From a checkpoint of a small transformer trained on Wikipedia.
Size: width 320, 5 heads of 64, vocabulary 2966.
Architecture: LayerNorm before each block, learned positions, no biases in attention or MLP, tied embeddings, attention and MLP in parallel.
Training: a variant of Adam for these matrices, 4027 steps.
Each number is 128 + 32 x the weight over its row's rms, rounded and kept within 0 to 255. Layers, rows and columns count from 0. Numbers have three digits each. The size before them is the row's rms in percent of the matrix's.

# layer 5 MLP down, 320x640, rms 0.0428, rows 85-172, columns 0-159
099:112174124121078171133129131099087137135136102112126059128122134118186158101091130133165114179145155140077130196122158183188042167131139138100105100099083167086069160118099117113110166146086220122205125063142107119161134141102193193103143133125134120154069110157123119147102152126143124149133099149102198115187109103120162164196119065077124113098121137112071125118096100131171151021115163205149136169119120196112146142112072112117139159105146167060149150153117147087159160125069142
103:105090115123104129164095084109091105222120111162132117121088182133164094096120136138174108090075160124156146149106168125127105124131167120084094127136128167124120117146137134177192080114113067078083118100084140136190112154149131126180094089202172130192108122134122108190098093139133161092069180110081139134123136126095160134089139101144079133154124145143167147110149162119135159202152156082139143105101141112154065152134072077109163130076113089172109136121072121131104100113096128
104:109089135158109160153070150121144145114081131113092121124122143144094069076143037090134180158181144097102092080141172075123124193156127097114100143140147125145131120058132112110099116156134164128116148140143191122074146077072127091159091116115157163175165111122076145114138149124120121125099128137112197122123091139139152166171101176148125157108111131086124073136099131113133141154141114145126111097126103095159120115140130050157107104105209105119147103078107097083158161138166135
096:131098164177142115151124111106115176136169168139179077123152129186125106156169132122080085096089110155103115128063103119157145143121109156113149132111158111125103106140173123153118092089110189180165157065130202108126138131107136096110132055114102132176141101122120197115097090140161156172149093149089134181191169104093123102122118193141078131091088057092106182122157175102126149082146156130117164094141079158105121143104081120145105200216142168107125198102149088136118150132136123
099:148163112150146126183136129057125168159142137140116140155110139101111115158128142090163152104142155121098100123124145105114099079084140140125121110154153065174125074092145129120123190152132076129161169113109166105063096116152153114103131169117087097114109132124108133102097179166122078061088103204117118124123172120116108159098148051085107116099110051147132158119088110092085105119132154160085049099135133123083152108111090065156081093109121189132060127154137165130110130118133171
103:051104173086142170098195108106107131150132136114171124121180058130129157078105094157103137124137088155122145125078164132149127133102136080080055177130135134109080139194132121141113143130058074121094126096117154087202097101114126159127077089140117076168133180109144148114121147095123130143159117161118155137167061112117139110182211119169162130090147142115083159108069145099140134143143142096132168128144059115121129101161086086151076124112089099028132176094119008149118081112111114
093:087132150097135136109097126125135131074129169157098107101088121109107108091138122151168099145099140138134161100125124076090087083136159111089121116130183121120107130180149097228156181133156101145139173110104146121127206155122116195131136190139124163106131050084110153116101116179112153109155128152164136122120132129138151159160181084178144135074095151142098113190136107137114126102127081146147166127140095112142199152169239140081182134129126148159117133082111091140168128113121181
101:143123147162103148131087152121167104106101132150084126147083117147101153149118127139208103053081138106152131098122207122129147139099156106150145171165060148079088177167145128093210155140109128126117136139165170107136169106081111134153186163138121102083150182136116086131177188113157153163075080083157085127174082132130139140139179159059157118184126124151081109098174150100098087145165134126128103146130171185197115127174179125145167114136149075135177139140114057170155108166131061
103:127099153135137119163137138111095065140154147095063166102117155072153178087170041165102166080109109120160151076074103146165148154162116186122090104117179132109112197134179116188079087137084125147105162137082073148114095129105091138159153138089162102091190110114178170153156059157021111113159126137122158156160122174142143100152174129171158078147113141152133155083113125129134121151096089131083175159130136098101138104125118141164139105074113107137148078080131155173153113102127148
094:117144124116173150085152118157138126158134093081091141094120173127145157116126216119135151111112141148104063189147161144093062178091134102098144159163107105138085154102142141126089119171125134176080081169114152139133058178116119136064107121132131088168180137164153087119174237140124068139134165115149108129128116107138177125092155090086156101157146191088054149158155102077133131119100102021130150118045145092128151118141154119122121091110106143115058118107196121130127099108119123
104:124111144089070105152119171149123157092119174125186159154110117077131128122147096089153069130122148174118133156071151128137111109096129153139180147168158110087122061112087109126108121120087161105087118114131113131171104140103095185124099141129125109078083148121127067092140136129124140113090124085167142117126153108164128109167156145117091112167147162099108159151128150119085072133129085086107179142122109103133123206156120127206138135113152150059121169166139121129125112136121100
097:168153178135107133143097139152134133145158130077155142110121100160142127186081110106110144144112148111098100126131164099075140167134101137193129135161138097178164163086105157117146124118118148138190147109135213104097129155104123096087067102136122082098113102134139093137120150047113113091124104070188126113177127103111183113146146158155092149132123103158176153149194106148145154167101131076130150129113132105115164190123091125113117099190126127116092116171149134231186145187135135
099:182137163135118063126158117159144195108157127082193112074177158117115140150121150101141138131127120136124078137120115165100135184233137128113166181084175051160161174087192095115113139113096151139138194089142153107091149147142126113075147066169120112165131117092197149133166079131125109117094079099129168171131153123107206122169118103122141134106107063138167137144175100089133142098112151115080138098179120110074101146128085092106152165191080147166124121120126081143150154142119140
100:114081114131140071145101166154128142134106142072160125139178084101101113129138091196136123120160122135129149114171120148129101103089136151118082097136104126110179107094121156154141149131071122097165094088118074125165115144128109152120157048174122123108108085123128176128106089151126117186121184164143137193129104211119112172187115102131129161123140147131105096107129128146069174106129115149133114194119150084106084113116133096086170162093164079182104153146115172122163147104157143
093:138095071139128140131139179134194096150135128145125155079091120138141097150162170072140106131114136127081076112108099125131140094156147107154150188137083124139193136118168120102118082090131113151063161157135170175147138103131122119059174142151089092080073126125138154106150147113150131101111164132091151081083129155187177106139072098129107112123121107190149146095116179119112153163153156150142139143163142094155172101135094141175092096131138047176174144114160162134114165144144126
099:137096110163123122157127150130145116084145130133167115101130116113153095103155172090118150200162136121115117176100113091117157137184111111108084212115109096122075156127125150079128133127162095171129162169074115104069127169142115098108132143115189095122108098106139121085077150109115107105084101109092196148161157133120148142158161101094082138165079111107130167078142070163180115178122140153120094134155075186132147107150074082151133079070149163088146155082155118152140117119126124
098:124048118095145084084153151224153153056111135140144125107116131103132171092093071138125113098106100138107158140178180172135118077154161186084129110149145191123094101127117161090154118102146133086118134130103176078110118105100136122114212108110114170067125159108131106098139207153121112116156147140140123156072135073147139162082071110154180104163132104106113144127130199091111093170168097068118144094124137133112150147123194156117144092106058137126108139168096077100103107137099134
098:136122137128084143145094130190129124016075099082148128133116180142117144115109086062109151154112147145140116119132151117165121135136106094163129173106084076144106104191129123136130134074129159145161157173035108167128118140140129123122128117204140126145132084118167120145165112115124090113167149116161124147147125187114144113063117195143246083120183146138150116127128143165096111118100131085175120135155147173165123122161076120127171057078087118186136150120145088094102194126160139
099:104068162138169132216084150133100108145111158205122128087177124085171130120156146124141118087135142138147104119084137102071136155106127071088103171108180148130111106079157166211111145117131093126125069132145127112130159131069114130149139161073134154118109169170115118113132208090123117094099162166109155146130110118212100093162121179164114144142158170166102129131138122111088116152082067160092140111116080105132109124128094110101084107140122137105150095165095102109104111133145062
097:162191148121089180115131153103145120112139128113174109093146196099138176184082113152127140074065131134125100189065085105087113141160133166112143142125180117189090179123141121179128114119103159190201144151124139130108093143107067116104154173120139147085135192138096123189166191146142136076078119160109185172105135076109102148079103162144109118118118054104153175192133088094096088071177124167103157054162145124057148129120147139102175125095064138110085119130119160181135134138146127
094:105194069117145094094174158155140107121137143165176145100135120146120094170142176140129155134159166057071132142154153167170134120122074086044168192153134142101113116185171078089153087077144126129116121134128150154154102077073113067087138115147135097143100061074127148092105103110153156076068123191088094125102147095143169156100066110088070089094088123153105129098178094181133196129074098126140133141137082095101095134095219092134151101096159147143120160081091142093095101135102108
101:156095119161128138147049138076063128097117176120208090126120053090178153086127175109135115119144116130157167072157103119111188116117154132137136223169113176126084112140088114160121156148113080165112136108146105149116140105198129149151135138093079116117147106131108112151140108194174080138179113169141093123163090112152134121095140079106148139119108121106128149084115140193146150106133152161061114122162100082061126130083044136099091087067090184105131136086140149155122147109093134
100:105149158127144167109134149145060113140112088086103188128196117141143135100107098094137102141165087161089152113167203156145110112068152128110108078110139173121091153156090117173059144094074143106079096113112172121170132103115111114110145115116121128096142158172152136086104176152113076143085146165149200173115133108086120141122164121111182144091116149123090100136144112127161061147125131086109157088163123139135161158099065175101113119082131116132117140146117101124177073126130069
097:152135147113123187164114112141125132082132112126085137117151130039139148133190149137141137137161115127141138109167157140098088110096101121161130098129164168141177112117151099120082093114122118097140139116135070103125126128088106097102117191158140176137174117158144139117165144168076136112123080125130112168157206226143163150122109177116136105153134155166114162134116129148121203164115074141096133135151129108143192144056133087062109119110161177154149096116166183122127112072139151
106:109129176072120135163133127133137109138160161120129105134132064201116121117121145152159153190134147157144108101062202129138139193136185109111144115202127175123117180154107099163135122158136137089157106125125132088140131104110158087102168208132157181146109130087126152066199143136127165162172119192093125072146083125149155142146115155141166143162125158123129148179175192044133123088136177168130139112162127160096108123064122177111104141128144101171149128186121147113134109135157184
090:098156097127126120184164064109127120149109129144136122175158129152081114056107105096131164102168129095106119137174112101178137136161120084105152139124167142117092180104143150155141152101148129197061105167070138146148133143130117119067152125112183154156115158140096103134185119076150148135177070124141144131112076120157133147137125153133188153124110159106127143123055206106141119146107113108123113101097094149077079153147049127160124126076167113058125192114119120156170089116104096
093:141091133047158147114174177085102186171086157087087128077064155154127119118074148112156088183086112153109145119050163154125086195136172080077151189107150143157199155141145135106172068138117174169132124166107149127083143185097135077101135157142082114065153169167083165127176179129150079052156129174121116094135087119146169125121073169161105116139173160140140145124107192128132117159150107091117174185151164116117113137183139124094144138139137190122103143109096188098153090072136135
096:106157083120091147116147123165151045141147140138119181160130157102119153105172098055094077130116141129152096108081116147128086173116118118168127135112109117139157122113057113106146078142137119112151081088136135154100180140080124131163115108207143128097126211104093122189099134159095088149124154126115103139154116116099155132197154162098130073134125135070171118136155065112097164181091153057148116111138145124063154117154122078133126130062180154116116164176141117168156162164108120
105:138142133170087096097143133163148124186099135152081172150126087171124192086063143112165197152193202142154122159155164111119131096142125125203131131172123167093125115142144099111138168128170095094140135125081155158085104135135074122136097130096184134153124077127167141056176061112155155150130126139103135106165103109121122101169204152159136129119099124109136135087126174081119076113142139202119125125191122078162083117135190098106082116159114139164128112086109053168116139118173108
100:133118104116112132155095079098083142063092146134142134114122066146129121136128152081124096142163163068151129164145075079106101161077072158126199080142151127086135047116110217175195098111181057119163126136134091094131065156156087087143140112133115149162154088123148130066108179110124137161130099115178098057090154168114157170103134136127073129086060128133158127146166172098132154089148148142059148102158095112100150095118206171119158110145150142040112161142146096134105117135138168
102:172128082091104114120112136153107147112076126066143081105129165086057113108101155131130133078144134138164090095157165151094092087177125098124171144141105144134141141149121082156158123152148115106090133149152071140150104157186104095122129156155111143131144164095066084082149172200141135129079148131121100124164104118133078117107189140123146109191136159121119138161112111139102129106144099125167141181125135137151133151143128109121131134121125106136180115113087143118128083067142120
097:125122090130184107091090120113118149169136163099123143147099088176093090063091179117184149111116160135106149131136089129085083150170087112154114122129194116165111165145161095119097196139105186133160195165098115114085128049111136039102148130101163145167160117115145106151125135178098135160169112166155094147127136158088120123117130142149150128112147113107097097120129100109103120150162100148127149124115071095095107116085093152135117162134134194121149126236128181133115123134059071
099:127117107119135176177128161152107106145150098194122106153150183118089113135134101168114130124165134140130127158134153158152165109115158108129074084129125133096135119172148154100104107141148113125132080147186179113106160137097183078071129157181110100142138091121107122128094091095067063146108107171113119123170126112108162137107075188125157131141192089216128087157128106140146148154134119107150080116151100114136154145131190094144104104178182084135204112106120129157119154080139087
102:133130136136105106092113091143150152093121080118134110171131061143126072150208125131109110096165157088176099153170047178072126097177176117097145110097154117148140091161139113111151103135103146127134116102148140175155085078137120151174096087142118117057151162123132075136144123174145103141126195137092122145129129116041080165130123119138136080143148176147114144072096118211113143192134132142125173135180114060147193163100148149140118136136140112189099103103127099120093118102161149
103:143077132137127134082148122099158145149153102123071095159159178121174131156103171135076141164160113116106160146082088115111125090085076088134165102116080154148107134076189158141137146140122103124138097171091123162107125105143145102155133152118133189140141106181086166174104147163176085134086136089163127118107161168116114101108143147149112171101126142118133150092181152121121119199137107147212100150159118149183177117122107154138110169060150157098161111080116096087134100166107116
097:124147149088151147104135161115119102101163132073117145168173075115116189169133132136065167074140101123155126231089098138153074115150080204124080112106172080124127123112093116129161101126162058138191121167132113144130144114107118073089186089063109106090130120108112164053112085110167087079119121118109139093131142088120107077107168121158020133150083100137097086188154158137167106092115132151154116096174146148112055130100182181123107140082141172133069114147170196101067121100174143
106:104120149101098141109072140065106157113086112160120143139178027118156092136119185102140123123167106140071157107118132073114114085122056140082137165118068099084112094140112108119189139121125172119136193142129091187066112153148088101147110111111088146136150151050105207051073115159131098135129120088117074118145145101122124136178124112138098075173068127105182123154156115129106166116098157137125127130178095106103091091166118178143118147085089105180114102101145198127115108149073118
097:129119180097052084148157124185149126174093144125128136222111122100143131135079093089125114097169170177138102105118137190084118123100119125113160072147120124148080154171158121140129160082100111155156193167116111114127061054119100096083168156152156134097069207140185116110159203114107108124170145136146164161126077109146109154146187128129155130178194161135131072139148130129156153132101116073144127084112081143178138161129134139106088147098169063030168143180128082139101100122088141
099:130113194110130131187112126145104112076100092106114174140130137152123190114123151137137071066128085136083126255129131110082152106140098100133157104118138159146088075115082092096106125111197112132078110193177128120135130142131115119161103080115151085108163062103159132138100039109106153052175098146165059107090093070225131147113143076104139157163129164170087123137159118123096166148136132102148165142130112104136131174130051132175157101119119116154164100125170149141131155181143119
098:141148162081148184083213143128145206112108097113134119133121200108090103151097055102102122144074161129083136147152165120165195133132096139082163180131096140137164134088107150144136136154147164142171106188163167095122162161110097178120198105139138143096113136131088120147140123089149158157145123143225136108123135165135100137172094137106168130106140104114152111125116095083120027135119089121160086130097134112151104119122114151093181142139106106188141117125113127122095115062115136
093:139120122129115174071149075094117143150129101154128154111091112138120117155078137136122138065156130123160090140067105064062137115106133128161129163140056102119129056094091149130163129111112117109148109194098057130086113167080138129093150130146137145136062206113104128199114174088150110100138107203126125132100087107070190112168083129117075065192091138147134066177192123111147103049085157153132083116128147138125136141177083142141155126114158122120156134152099150162107122172180163
096:114104163109143112130151145142084180141121144125108132104102150135166104108097159056096083123062111163119112126147139155056121146140164160104192148141152156132106135067080134145078182135105112114099177194177114176124142119142188160137129148137102182097142094153162132146113169152092151125128056147122134127122114147144166136074168126113153144129091102146126106112185129132143139181119132092097126115131096176129155129114159151152095143173116166033093090073160156087153149147094138
098:081143113162146100096166163207159147164142119129170068177143087145128107091120102180108173150139154100146122199124109156150202152136133154121171121114121160130087182172105153119088100087106128107060143060102135061092203134087165093148137134127148130146140137121121120122144154166179127145085134131096189121187135076165117076157109126100139162135126178124130096156077134124132152082077179114090123172102124134111112099134150173075102072117154089115127116104151125172184196123100106
095:105122096128154163141115099090153102167148114144141102143121108179136105116111089150189132099103137146110182092120169133196077218139085133125094117131142135085113088151175133205153127055096178124135129146172151092220064132114107122146139129154137124105180134118104110177140117166056159131115111172116158134079106083114105076094156108143204094101107156159124206132094168120119115143095107161108155159140104135115190116212093106192093161099165101082128100118149138138094171130067093
098:077128120136124166102169174145132147138104122135151107122121111137158196129128191146091140121121142152143143172145101222145159144167113055108074091096114182128155161093127074127112102089112158095084176214142096109131115139087096107141058149131158144144181137136123096188118117112137146132157161060123120130141113074122143156112144120131187154136121137135119143121100083131174118112134171140120232105086107097087110142141098127129150175135172126160125142109151133122099151118116124
094:124118098096112145187116114123090058089132114127126173113132140172148085137092130085156151223115149118156135163192133111148135140196099120092169080120083094146154119150037111159163084063150122099168154146064106124165061112151132163143102122092114127114225094174173126093083103183093152123143142101144127144137141102189126093173177071114078114135131122082131130143168102126102158151125093159151087061138120148136107122098077126120065128126122114098101127099135117150083188162075143
100:147104053122124102103147145192137201084097120152154110151132162131110071134127112117132117147113147130101154137134162165163165131102100151120140116111144145101144091175146148193110112156180173139153098105119144107144102141129120122109153079146111132137089113094127083152202171140149077155118097111061200131123142067145134162170118118101169119069191150099141127102138098149163126201052132095103185114103119147170072115145084090165163118144114136134120161182108141109145157085108107
096:208207100125175136112148097154116092149135137145124101135143105099095089197137113165111105129131098154102075138094127124134098166115117151139145161136092098134115208105121136126115092075168144123105089057130050167120151163208188111120064182163130158113068154159091189130160104090215118110123154113108138139167154104136125115136098113108165173127116170162165108147155133183161130208135191135126182163154173074136160118108148146123096153178137103149113117099134130087171109124131181
097:150101098131127119079143128185125103101101121140133154130120103102163110054146139145107138153126183159126166146168125147132129099161125163131205123157093196124131095120135129170133123120115094098201179143144191132149171112127191129077162070099149119053143079186132109077108161148149209100115122100105098077165134136180156062171107086135123136145151092100125168141131151162089102121107111123103107107132144172138094117193073084146076149090145065128116144139114101141185139139105131
098:083089085099128158127133102185095107088129104112131148085149082070150144156109160119141121202165118105121121150107147130153131111072133138100164109162132177124043107143118102120098122131166137117133114138134095152143134121089102111137111151167111143106172124126153134146160213162159137136155123089180178117090103096130126100117125120108172142104034089051156085164113119100137151138137072110137122176132164130165139139141117137148098137192111148127156122138132148106145040076120157
101:125122147158183127128067114119103121142117084102114118194110083109167160142145140132148119084139129090096104171152132119170137095091115132110121108103130126092117048099169133116113123128124091100127092117115121062134118099090111088104128109132121141131091193153122167115100120156181128134079198110098138113165108126152180126116179140120159114128177165114146165134107142121122124083119167166066123141110127158103109077160191156122143110101086135097102132126151164099174060150156210
101:140154108142095107159135126129102059078112137059146048121137161134109190158139141223153170129056106123134116165109145116140089095190089107127153157138098107161099100116183094106178120139121075163143087153149151155123049124125115130147201155109115102151146146145150140176135092144117115116079142149140180119125096107130119125162106198127133111153156102093136155093122155180144149121141141127164160198166094170117162117152086111135161125153114093084135136101100101127125084077178170
097:130086137153117103123169142176136110131155125095120164122116174182168138120132093091055150140181140118149135099079087118140074109130153155127119141144159093142117166176150141143141126183063133170110149127108163136121109167140133141147154113120139147239124106177110116115178146150083137150144106198146132170155101185122095151133166179178153143124159125152171052126118107167126091122099130152132177110160172123143148079091071122099159173076139103093125085080092064177160166153088116
100:148078202144152103135139055105173118062149147096086111133120193105134077121083143128122170112182135119160143125071144083130121116095114112092152125130124181128104151138182155114157124113127111116124066166130176118144187134147150077121207164148122163139103145126157117093021111109152188121136068137099184182149156164212089130163162127135134134191138106089128155174132075192125153136116081131133078125151161177091189160134065126132174183115096073014151108176131184117155153101165193
098:174152116121101168130136138146134098121104092161070161151117159107186163077106103101140128093074150181158162139080151126137101081138067082093131158084138171175125147124112107129175126098133180125114053173121104150104162115117153136125125144147145171164128140196129147082192200143053163113107129104166192131120119123152155184119169073086164100188144139108151155184134176084115102054119126199128080148132156119163200136115096150141107159089158107161087103188177121111113188120087109
100:064138101133144114149141136146208194161150154134179132154166136153134128159127113140087143195105131114090140102032148152146137133074119111162127143139103125150115168136127086089051140153083101119141100095114160158170179149113117128156132166175110063148075112097145106207105107114062082157094190096137122198103131128124104100160104154067189166132143103146104101118137094192173083143132132105094199091065133091110127083101124115155135115110202137105160198113111084152103211101136102
110:197114100111107157098121157099119192075118079108108159122089154155127133179169125145152101137146103115140089116087201153121125123098132122146143196144157131178129121085098123111120129144157115137126089176116103104105180129121103114123128100130131112132155119049139132130148112121173119129159134136128058120090138116136120132151125156157149073082174099145143084135113154149110090083143087074146127173162154164095149135076134126107149089111100140252113121147187214110067094097193136
097:100102070143099077179121105154120123174121182160106107126141114116159102119132077163180125107141129072110094143099120160137128144112122143088117065063182133100102077170057117163110138153109129090160130118154146088115163147164148158139112144090112093160112133119143056040098125142183181123132086146136066159150079085149145124124101136169172132072080154123103132162123144148116165129141128187207073147112092196140202119212195144177207157098130074151087081196120143101190146142093196
101:077141095045124097118123099141090079146158161085146180170126085123154135138101098117131089146154135125180125170151155117101096133128121132148172098157136116166083113091127111099101117151161101094132170113113188107139110179082108134078097109138099134084099091109159175119124090143124113112070199121151086120141160157146099124133138065073101108102159110140166140189167138135095125073099163121137145151110158139064118103076145122139144164104115135112084092097157115110177143135110115
097:150109106107171180076137161090106085176119150086139147166186117133171091110198177130100099131161161138079150159154186128118109105145140071120191093155119134168187114147104132144110139123082128131109146074082135150130112130115170176127180156213144144040125094144108106122130098157157116169114166114160155163145131129186150119104066104098126134194187165187126134121120149184082150134131124088144153136129128107180090139133116128107046078064112128149139104177089189191131155120110099
103:165129132171146124176117069113128096110146096113115102107145152155123144133115140133120120090201180130101095107125122121129154154085121165090182102162104149181169141140080137086066151134168106134121171158144122160106083096077135137133102108148098096125103109132106153118170157135156105109137128169125147150110130190078143158149160145128163045151155134174135112158090133183151167156161163137094170097079090097157124161109082140126104177078125104132136115094171134117151145139169047
100:087137126106155135108121147196147176168149171108063148142145131124133205104127151122173098146113113147061126132121125143131126171160187185137120084166110099122140123132127096178140111145108104179128120079138077135087127146177099145105106024124163129163143159122172121134138170125164079159102084112191148098139059104141115118149149170146149136086194141096092079142146138159101089074135109144122175128138078134100110113088099128089107080212129159129128120124117111102076106135069054
103:141139115121176181095142134137115212081163121180171113101105180163179114144154168085066150072083089155152119145164110095072149151196129097147143148163122155136156105112072133150129085149140131149112072129166115144127116115120090130135054117140133184201184127075131129149101132182115130131127144150138134133143167162175107091096097108126087169126117107103127197092212109131105158143149106200134101136128153106132077137088186133114115170110117179135101127159106085104150181167107167
102:124115091086094140117149167163107152137058146054091112096127052092077141147150123165127153089103076119056145140207077111139130138134080119109144084097108145099095075082134107188104092139040080111117176077142126117100115132047115096100123133156098122147084142098107148136164103124127151124136150114134115089125128097206129134101140128111121120074119099084083139076122141113101126104093129159143117106132118152109140099092155191141114168194131101112091081067089075116167071175114124
102:105164056079148082115134161192115176130131143146049092098096140083053175101128111108181098091119122115109158153060143151122151166097150153095075085111131118050126117136080099106102104113101132112128180137155097102077183076077137121132127098163157114105153160103119128103128051091060090120114077135116109128153139143143068107152090151072096098102117120103088148120111150108180150172106073156089109120117151144092142119131152139156146096177186124162142155124099198117153150143120114
102:126126123126152073131124163124113135152160079171089141115140118119167181118115163127126165110126103142118126144221118106167126154174106103102095069183094101177122112090109137091176193143100119058137136059168148120116114134077141145102064174139189111077054163109109164141103165176122178121141162094146165175120136118150136126088076059164147138104139116128131177087047125077086050087124154124149093153111134160120080183139064140137144144130105099094174136145190138105190111139128135
103:122124114137149147185114141156103103163137142122120120062190131066181135072134134112182127085106109118159111125058093080104092131101151116085119111131138086140122093130161127094174140120120197084088119069140097142104168135099106063174086172178121170106136093142136146175149076104172172094209120142113084127152133132114136111108144160150167145148110142101103145130088098132124084135136105145093151081158113155136120138106189177120157170104124141060162111128157120087128106134089081
096:117125123162118133122111179134117090146095128071107123075112105061170165083084168098145102156152116173107092099173180126150111172093132073152117117106153100138123125128132170137119106121115199135084144136130123132091158179115048125091047183151128104048121178169128142160149112143109113131164138161211146123095136109088166147142075153142105120089115162093108122109051143109128134107098148132194120156176159170144114098106073136094110131174142117100142073125119136146156148134133153
100:100087089082143073162136101147064097128114065132157131118162049193159182066088163144170124225181142126183146130095131107114146203127166091138156148131104185096128113174131159058126165143078144154113157114210067131076177135148136162173178159176184094134156125139184142109094129148127116130113161137104123103146092109154157118136107150154137158117184142181112177093072130115136163067173114174130114110148128082146177102169143088080134201188137111120148108131142113127112083137107143
099:176111114114161149139190162161146130131165155136130148128130090108105126114098151118134147125100114129117124155092074152160097122176157149078119099109119137155120135129141126116180189082137118139163178095143183089142075135114146190177082143099138163124052078175088130131162072176100126145154124142104162159119170138175105030129138137163191204103087117065117123107143170123087142165149119149129078152146128147138168063145195126116171128116145129097161121101123139154123179179116187
102:137167093144123147193166084166205108108149166147113106119138159149108110162069147159079150082101103159138183195088069128085156143143161143082152143130149098151125074133162110114132141149098113153094120146110099081127106135131114141076148090134048162169197162103175152094149061178137107087135130111124123087096127095081121112120202157121143103109153119185130162105131119162116092126136100095072111151130162093143104144099124119190084156123112076104086094139124101077121107108097201
095:131157106123154130165124111084081094162093104138114172157170119099127080177111146113206102153106147153169082152093139179097098116139114159104083069133157144134177122063135088113103088116193047163094097182129123148108178086103133145144177184225172140162121068120127146146087154137103113159145136133146115187122125119117123165169141038177133095124125124117119147110099115141159071101124124116160104071128128173158121123090099166097144134141144092120149139171126153042146132113138171
098:127148107104153172151148160132149099142184105134096118118126119154140204111123131131108122186134171151166195135065153110098106163158166149123097152101103103131123103102109099159156137111095172135103051127176201119133127125104185077140242099177167126132115090086208071110114076130107133117155092150097131117124152099128112097123161087142122120132100164133072098078175108138143123126144184176124081180125151128151128128149112120160144166121175102158174140139152171115093139137176124
097:099053142137151076146159153102203121078144119180130126117132150119134022111120172173119126126118145103155132070161108125126141148082076086118194134114144132139105114120144140140160140082116140084129106145103135127081133119139087177162111030118105140082110088080113108127133092058057154116165130116115129128118111139135171134100090087173181164126066152140060133115032081093170138074097135143141173136078106104133104093111122136137149110139123143011172157154104048117177108130110145
102:121178119168103154143139166154124149060058157090094107131142106105118136150151204094177149126187078123163121100184093117086125093085198116125134151132105155089145133145126136138120131159177152132071146119177116125107115171133153121110069165093114138169126127152094096130130173080170089144121059146113128102132127111035108068123158082152163114086124055121125101095104144096153092131065093096124090103151172094167168097152134136123086179129065105110129144165103166110169156079120165
105:101132164114102079125138159202173125115137143138103107118120158126118127116120146156128120058091087201127147085162148144094177124131151104128110110156125114189134097157091084088154092092136127151109113161144146158162136096129168124130113091122158112186095139146186170147087167163149115110141111151148099172103152151110137133102101139144157199078119105134118162077098169104179097191167084163072185104080121166118108149180110073094089081098114151126139115079097182160164087134161115
100:099109153135139152128095115074140145113107159162101149147115190116137117139135189105148139167118121104129173132084110144167112122134108093133141078147119114101089137137143104165137142144108104134147099119101075096064147170140131131200117153158163108124155085127059072097107049130099104172147108093115084119146166139075135136158246095102150145111186118119106132162119116159144196144110116161161158142133123167097146121123138127135100172075153139109161103170180203139141120139126101
095:152109118109164124187164151137104143156135148139111110128142151160160128109152036139130129112163120090137121153173135114089130167138118108176117112151097138131162157094109161142091126100158137114153100134100120152145148144136136189128088100040130109134097099070174125115118062120098056123122134140108142160204115128099063136152146160167072147142158118171114099104129192185162065169133141098116102143135101158128201142127128082141163073179117153114192141085080064123132161078100142
097:089105128069113091111148113118129107121126155136081141138082162164140106144115122082137109125098123154174126142205123197143178076160139154103064081120156146090141160171178149115151076183103124144155120117056215099172091129157121094156152131086146145081172093137131123139116145048105214159087117129068085112113139204164106101136131123138068076103177163138175139146092165161116119186147138125139117104099117134119150140164124160109115144122125108108153116109127183145115161090125136
095:135142078089138088105143097100124139186136086187126137150115125137107137126124110089132124130122155113095071163085185140140107167157089139086112120109132145078115138169141142123145131098116110153117141145111132134116103118093132113140116115139109126157062136150053173151093107119113111129064142102116123108166123135140141170084118163116178098110204156148174165127112185135139124117119163067088111087067120119142093130133043154143112075163124063153148121091166071159156101147159078
095:097199171205139166067170159139116144098067070117120103127093079144123125105152097143187086162139109062157166044136146096155143135125119097081166166148174148130106119044171131123152142167141120125152133213100111148106157107162073174099090140103095121140143104161129159131151121152131136172109191038155145132057086108111147099180176058119123113130139131091134131181158155118078130076176108154184122135140126160076135097097138144091123138114110159099148152111149116103187127115145164
102:129128112132135153140116086089125160051120132132102128104114175102069180136172123217100132109125154113128104155099145090135118136101088149093125150110145085137152116141179124093115118098131086144134076102099120140141165139158102124137182144110107178116174102156108132140154136136108149089100097127151138135063171170174113120148148130160140112155096098119154069121019138134105044145119078114102099091160129158155144138087167139149070148145104101076094075078177123115128065155117097
098:105104171092145163112076120113101113077147104156171177106114100162089104095104090105107149127084134145177111090087110113173133093097066125135120110133122128117070113094150075134088141151122114114084072111170162085153117096105096099088117057062139166120154108125131143147158147075112189122113112124114084159109161096177130141111120087109146139122134168094101090124118132198131050122114122128132156161125098132156131107142096135111050145087139125111105169100063037145141173106161120
101:118122122163120255184162146143148070139129103154100184145135102088179166089136155148122137112176066197117234045170127130117137124148157132167095136157090138146134201106046078144118162100132083126134155202101124138179135124103106190146130137189138099112108156132112102156142201145133111121138101132108113108143114152126107127122114173126116120060107087128120112115145151137128229133164101139135154065168166121123101134153111149150120113138080126236143157118110111111143158136177090
098:130130054105090139109146200140144149150083119122108127151123127105127123113134139112071205120127151137173104162154170071157076115145074111112158122105121132146144159184112102157140124129109120122149101123112097130104115156134117131145110180142148101123094074135134138129095094103139133131091068125164149140143076141159090139084180151083174102133169137117115159102069093099162167130081086094133106094125133119164135151109130153107155136113139048144186135215139110116108147095087151
096:106132127098134096097133118064112186169071150119170116151102157114132143125079126169127117160106124081125134103142101110104108110193072109080140135105105127164100163092160132092132158137146138112093122175146090151080126173207152153153107165154132122126133114128113130135117108066092100146192089137108173086101144129063181096093110204084043084135148130101123108117089086104098214108128107100135132117118139125121138179147097122106165167123182131172128111128189095153104087141151151
093:130139139199141079102120083114120072091130085117079106125112167113078097095125116084177160138104121101135089076139145160188128107101158124138081138147098096154121117166098085085130136123113125150123113129092113150081158106146128144132066082170114161117174162088090091150120113120157189128061141102127083148100140098114114124190157144137130125117139077189123139164201104128108153121159109108083129114090128126145118126159102166130096218104132152078146114172144079178094159125162106
102:159162154130136150172133065143149118148112176190148172101083123156151120100144162127157146091083106123073097104031106133089152138164133136189155169108140118126140164125123111132149088166155089153095155112118083086097166124117131087130150100173123094150187052114100135121120160177119128118065051087124149100140103181156077162103131123169118096100116150126140128140090157129132109108119166115185172070125107159125109158089171103180118094125083131137104133133149128133119170140149126